Weights of a small transformer language model.
Architecture: rotary positions, untied embeddings, normalized queries and keys, local attention windows, shifted keys, gated attention, exclusive self-attention, attention sinks, a smear gate.
Each number is 128 + 24 x the weight over its row's rms, rounded and kept within 0 to 255. Layers, rows and columns count from 0. Numbers have three digits each. The size before them is the row's rms in percent of the matrix's.

# down: layer 8 MLP down (transposed), 512x128, rms 0.0579, rows 487-511, columns 0-127
# up: layer 8 MLP up, 512x128, rms 0.234, rows 488-511, columns 0-127
down487 108:169109168113165112115136089086164120151105164133119150132095091104161127101115119127132113152131141143150162130101088143150103125120133144106146130132125075139133115150126088074124123120127138104114111110173134146141158123143128121116112129137119153149108143148127115106123097186102129146110142106167122122112174147127180094133135126187094139158125148076107129072167138138107159150109
up488 109:140100139131130132082166160128118143146088097154166111114098134103100122107157094076099126149126099119166129177089159137134117102151123108112102122159116136139149100123138106131114106148091107117150142137129135143124137138122119108126098134113108133115106120074170129139137160161142094063163144124137089184089134104095076094154107096152136139151101128147131099136137135121149145122161
down488 107:130110073138125108136134169133109145097120130119100129123130068169124134101107060139125160099113136111059132113111116139158159116126144151150144151130124121084178133111133133113127107107125119155154136115143180114147117109136116081161104098126123109098156095135128126160096131137125131159147109132143131098131115074107094141122175167130127167147143148132117117160089123113100143154163
up489 103:093162116119130065087130152115121138139177124127139132141125135167146154140104127153107137104123140127151140097147118081109121109139114109151106121078103136165163120140129141162115132119098125136170151148112102108128131146146070128130107129159101106115141139106124092091154132118153092140179094128102126117109152150139142173165113136083129147122111170119117169124134153098154188146169
down489 107:110112161112152137131108098142116123062158132133160137121133112192134156146128124130112106159114102151104158160110151108146160101125088146120096123101152091097136146123171136182110096134088127149099135139133157153120124142086149069121147147120182125101111075113140082136103140125134100114130094140121099085152140107094122140114143122128138123170123098119143133104106134156152131119134
up490 108:128154178116147105145139142121171124110099138105155147090138150113130118105110123127142131143123159107134124086210128166130125134132157093145151118111108108161150115115090170148144139129161091101122161132127100136115134147152126144128112143126113095066107148124158128120149162138154154150148143091106134138163088119142116127092112113095146132134112153094143152161149131120092102198096
down490 109:125125130118159111146073167107107109120102120124120112142068151118137118176091146180121135063102134167146106117151123158161126119140111104126158112111118134143159121104108071126152124115110100132125149110135104123122166139124118165142146141125103130143073141145144161075130119135168121135152111130150147186143136149146164106116128114094129092102101110156153158117108147147131081123113
up491 108:080107139160137136164152128104084138123111156124133125120089135099123143140119125111113130094116108146132145138155155140087070103110148118164104099090099104131151161128120129129151125110155137074106080119152107169134142133161090132135131092113157168153133136206144126157147118143175141144130150137130128123124078150150109142108131101171153149115091145123136147124103114114118156161097
down491 105:103170111122116150119125130121128135099146113126109120154130091108121111149143127113105136112123092130144099138133119124123157167135105122138116102102135159116112140106123162138128160098091138164133173094077098142104145168166115091127143123158127152136164139070165124163137165084152096145144091120101130151149130132086074145162132105129127143091115138168128167103129099164120154137182
up492 074:168149146155148125079117140125115112130123123174134157123101125089148131145127130125130117103127092102164111159119165136123119166117122172134110089163096164169148098061129143146102160086077149119148127109111115100145119100089107125154108142133087133149155122114144133099131130128112151121117152094146130098091157130114126146139095155133081106115084164127115157106133089137163124115157
down492 076:157116156115118120140099152111099122127125118102116118102158110098099134128141072127093146124089133124127101091111119171140183098133165123124160135139129090134121087115137148148130098096110121133134094177154066176118131130100121163137142100093074187130153140137145129118124089156138101117122142148147118081143130103158138142132101163123135083151114095101146133143120144128126130163144
up493 111:111106145145140131098105140132160089149113131142112142116149091121153124130140125155117119165118090130158123131158146124132162149154119118131143123146138189131074170130076079141110154076126137133102150101094131107112134114133111160101098161123136107142155106118113171144094162134109139097116136153101124123117103116162092194147171118136133152110056119151093136137120152146142120128141
down493 106:143129134128148124131135144131120122133177109136147111091121125103129154142137109110164111136160156106126117132162122143095098139121123136138081088105150117151128113126149127082143089180129158104115116124169130102153148091116117134145091153112109136139133144145096146114160140086134115101148134114060089096141108071158122162159124100146133114146147104177174152145123131114139142194089
up494 098:151150118178133126122106120123090156142138146122122166135144147118162143132131160090127134097140169135089081124140119115129145089138055112151133123115120138094147131115168112143162118120115083059149119110156149115101133085125173083153094130116143119132139121141135121148120097131123159118122107141112115106105178106112132120138081085126135131129167130116155098147178111141107094112153
down494 101:087198125119162153165130109136119105124089144109117185132178135166147095094099152119096116114126130127132115143117107128128170114128146120131137180108120098112153128149129155112129121131118118125137089145126114154117135109128169132133097123146166064132135137127125128164134135136144102188100073105168119107160131103148147120131139111114105158157091154148120127071105139158112140119132
up495 096:120138125128116183110115115104082072106152115164112132137106106158098144106081129154138135070150130136112132136140164118092163059126133164146135121156154122131138131166121090159126112107109095136125128152162120135103110123160142187112107124111083090131144113151134137139110133111089141133098144152182144122104163144147117106137141139112086127151153114130121108132083146136140145103103
down495 098:140132080109128103138162101182136141153095140150139144122095114094134107142130101108140145090128146087137145113163193141151132134108151116093092127162113104119145121106123106125151082129141136135129117136106142143106171118152185128183101110133113169144132125108149164097101197157155109117127145127136163158168129131133147154167136153126163116112127103096125125133117142156129135093115
up496 122:113134164171105124108133118164113060137157113133133132138152115088127141136136097113121116162122078137120125139092093142106137150126119172154119098164098124134164113141117121124069144103118092136120148156153074124138155134088097141170150123165112105098145141114107121101120106108135187129124149194120094141102100096093130098145139108133132120135100142121136122134148134130133096123170
down496 114:144149140151164120113075190144109120138120095137138117132148111094189119120110088142119112156133143082170112122093143090140143133124133124131093155128136094161094099127123146134144087125115174111124136129137128163129159096115174124126113103183117128093142139119117149097190126114153148098116103118154146142092171107123136163136106125127128144113138143124079122139134108107134144111074
up497 107:133118168166117160160113113091141129097149123102139086130135115155150180121120143126120180136152145138143081165102088124108123093133136150149104144163165071164147123098137115095086130077107122114137132122163154156138109112140151139145128156146135116131091127161119102104155100147172135106165129138118147093125117110139127152141143093147115096124136089137150122114140145095173101102155
down497 107:120134145156178124107113072117157125159104135105117156133115109146111143099097155126098108143109154142107145089165140177115106184121149119131150114123146093128130083115117127127132128137133132155154118157134149102126150182160143133097137131122098137098063135120124150128091134095132155090072157129144144128118105091148117086152141127135134125152145147094122132073149130080108101123152
up498 114:150137081136106136160122149173107130115134145119087113139119132127090166052135127125107118139146123150127132139118161163134106122095108139111151080107132154168171170146124111158142142131126136155095117127098153145122164116168091134167114143114085135103095098095103140114119171119108152128158118143140145104154126135126082084169143141148165142093126104130135135093134170117111131105145
down498 102:157167105158109118114099148095176108128153115148142127125100117119093136106168105139158091108126140139145126149135126083130146120126110123122133130115146152145123135066155110161113136128085124134096121171146139139132064106133096177111129119139127123159125146106154121131124144144136078127123149148187110091157164074120125111141165103119111117153142116117158141158103113146080182114148
up499 104:084131111154120087132151156136114165122089162094138165135155115139098122156126155103103106187152121123126107129128144165147156118102152117161171116109129098114147114119113157124131137156161114169143134144104139133188077157141140112146138102133135120125125114112124150087122122146118108125128146168114109153115129125101150129160117105131154115181127162125086109122089099065164095114099
down499 102:165113151107165173136139147145119145156091087147081112151136135106104144157107127115133139135134105111085112122116112114135156148126144100084157132127107177152118111114138171160106121127109136142168125137176166114123116114135122090064125167116157137147110126140125100121092132093090110156119137116082088125101148127147156139099114125148107099163129139110103124093083180108138143119118
up500 107:147147196096109106150158164114165142133119123154100084139144090127137155129141142110133117193138106144113121162173146146110129144128104151133171140109089142115099138099101130183119119134167146110170116094089119170134130127095161165094127101081163126135122106121097140107135144138148170099107124120164129113140127144118120134137101115158161137119132106119140094142148128147123140129078
down500 108:157120147177119110117108221134106086097104140109127139141121151095108134153134124128144106139140144134119121143143114161108127165135119108168140148089146083136132090155143139143118093118133118153136130163158099152126143119126105080117126138139146127164136100100111147124152161117129139137154139124143131124076152129109116129102166105110111155143136132113088125112147099139229156123135
up501 101:082141128136158120152142175167087134122152158110108112149135122091106145154116142108146111138154138150140089147129153171116163139092159123161134140150121129139097158147122061134105128123074159094146148114112128101141132168148114129107129134158149136119080119123087165127066104113144070129093132121122148107140095130094118161140096093132131153133106156140132132154123157122105154141119
down501 102:121116097102128115111121089137127166116130156126115153107138129072138133103111127134115109099126140176109112140160109127140125112103158123141110124126175134133125165141146120095120135172141146121161134113181088093149129112119113135136147176164155134124087125097090142131107141092145141137160149111120108089111156145143144141177079131164141111164141137168093140133112108175119164163067
up502 096:103118106124102100097131151121133114149093176116194126087129127100101121110110111124151145115109160157121100155168146145133121137146155100088150155130133127127155100116117115140146140117157106139160153103127120123175129130147152104104133096129122124172158094095109093142124137123131179133169148125118119133155134121098101152104139088136119136128087137104207150121156085129179120146152
down502 096:156149133091130155177108077096099128093128114131110136132100153142112111175130183126078121116144094153114147139113111108154083096164180155132130108123136131125133125118126106149155102094100115158132137132147108099114126149119131135097137151131120153108122081140169139150129106120118130120122156107078127168147118113080111147120099108105125098091084100129098143111153104165097127126084
up503 110:141127134117102169124136082105107105125124178123138129123136084122099126121084093129122141130139140134104102148148108143113127134168096096126087100139154139097133129135127132143110126147101164104141107101141127131147094152113138070120174119116119194104135157110097139107091155141117087135154137137140125145158123150150110144144159118125115162079084133118087108117148131186104124089181
down503 110:112115099128130130137089184091127170144102156164165156113114115131124123114125106155139158139114132143142124152191141123130131130161176119086152116109156100112097171098103107119142144106152109140136141116098128150154115119124161178149149113121141136081137076145172141098143107120087158146096161147091138120113128122163082083124094121166144113141119132163139147110126111120137111120117
up504 101:116141127156129164099128114102101146086138116118146134130101117118156149116133159128162118111155120135088116089160141122143123139119179139100159140163141097091112111067132053138101156123128087108147113127118129100154095096121129138175122107112117124140139161144158113138119129140085095136156104145090112106129196105102131124137141123116149084132121151094148118112149092159134146108167
down504 100:116098156127123167105131177099091116126129091145091107119100135117148122105092141107135153105144105112135136126118139174126098102142124159188150135135116126091092104117080125150142115151128076124106101110125131125168114103111160112143148106068110135123182128141157118131118121152136148163137114135132135127153155122094122125150120113142110094123109101062143114121131098137129081158068
up505 114:147103153161139151144116148149128131157095101138099111133149153125124126130091140107118137169151143122146131195107088130137119122111115065138134117125093133142125140095150207092168098115145176129098100164130135137102126150131123137142144130120104163143086131118162141066153133127127110124084087160117168138098139127110149147098128138128156140116141090151157108100118118117135089133133
down505 105:125163125090123100134165191123117154108095099116117148120111115135135123144154133134166125124133132128117180140162144123155101101157160092147119151157161144118124090112069141107080155136102122083108141137098139106148138126099110154114145108087135153137160150111154165118131090160120134096122138114131112158120102171120133156088126126144165123074132162075113134150133107131089113129122
up506 107:121127144138107093112160084140130119100104106126144154140146117154172153107149130168150112132137115104104083098112126145147159136146137131115119119103158130133154140083148098103127161124083127146058164137135123178141120134160107147155134128130107179161161169127120167150114197134128148145135079171125139124120113106141153108154100159122126137122123144120093127129141124156121134144186
down506 104:164132123125107112134117121117128119145098158156083118146152121144141154146105107126129098136103138143124155099123103156132115117087090115155119150077060108107108115136109058126119146120149113098124113161138117148161145099152102163180131122158089140108152120121093089151138074129121151115114130118143129071131128142098145145116107157131116181129163092095113131093113108127118167127126
up507 102:141120120106121130147121141182130125138114149128142169174145145097085127148132156100148162142143125124105134128152147150120116133101120100106119113170155111155110152100178153091114118118106114143113134129104105130094142104126111145140094070071114082138082109110104127088134152111116142145111146130140096065113132094130148145094122185117129162122100126134099117119113122127189155104111
down507 098:132133139146154123097127162087112171155090108149133104137141119155143118152094158119145106167095108062130139142102177158139144150123142129150134159074133123105140119168123131150121110132105129152144117125140125154142098110131082167119157163158160100106134193137114126173117128117118103123109137119185116180140114144146118121149130102158110119102169110101138102137105116137091144117102
up508 092:119152130154122086116066110175161123130126130123143110131141093175141060145123127128098079160122104132116127107087153127095113107098154110138071129153166134139148144107118152146152085136132109163086138126102094117172109113148129118128127105126101116140104146120157106094110137165124117095130088125152118132110128140074121129140142127099150140136144121126106104169154156130167119141088
down508 086:090096149126113179135143106107108108177146136176098125139113127101130110156132096115120146113165131129116157156079158147142109134144097161114106136121095145152118144142126080093120133096102122150164134115123151106119116141159134101099163150099106123141145193148097136119124129101100139118102132115105135065164075113089106144138141113107134131111144079075129137132111134130147151125154
up509 103:162134136152129117166111161186111124120108168104104125118103121077128120138126171130145101152119171135103139167125093149142123129137133142138123115101140156123119148109149168141088075135135149108120172148149150139094116129110180070091091146145107172159095132095093136116113139130103136170108143105156168143139155138128145115134166125132116168133146116114105145163151090137134101122130
down509 097:151127142137152128154141103145137115167092123124146122146117109149104099111165117135111119134169140122117129126076149083132123092119136126126149135100138124103134124166103136138150152148106134140099158118089119167111166162153175065142101120125079084191105119142135115139139138115104143098128088134118138081109131136138087089132149121096146151099181124139155099131125163145168148094125
up510 106:163133123134108108142114160108055116117126128093112116166133101063101170159130168131101131150134148107151136109155150098146154098101167167091120121142123123158119157154133133132080125113126153118155102114130140126117126061131160141116105177127105148115141112110126150083121100126125141179105145131133165132131142124105128114139104151112143128135075135145109107141178154140126121084128
down510 106:127137113114158138114146119113110143119152144093164131127120134107141129166165091162091109081124125151136126122135107130131137178131124121100155132177120133166152134132107124119174138072111143133128139121142154127152133158153139148132186169160155114175145153126118120104134146087159123067133104126142148069127129128167121108144105166148104170131100096127158171104139125089127156138149
up511 083:171127127138105131120147112116117128113113122087098132092135099133133093128130144148104117146098111170120144141127165136114152096108145088066127096112117153102134091114127159083128099126128162176087147114143054143089124126116126175159095084131094126101151140150143147142130162136122135134128095107131151095150112144150098087147119118157119167104118114142107146159165107148111146118156
down511 078:101158128148093107111133056138130100140132114171120121123095150134103105123170081125112135121091126104073167123164133104093132110153115143118168113079141153067168119104101134130123137141101108154133121138116085106122117164112125065124099173128142117109106138120120121109106120140145146121108150112134110150113127155153141141131081154121112098144113124125135149092096117123183144113124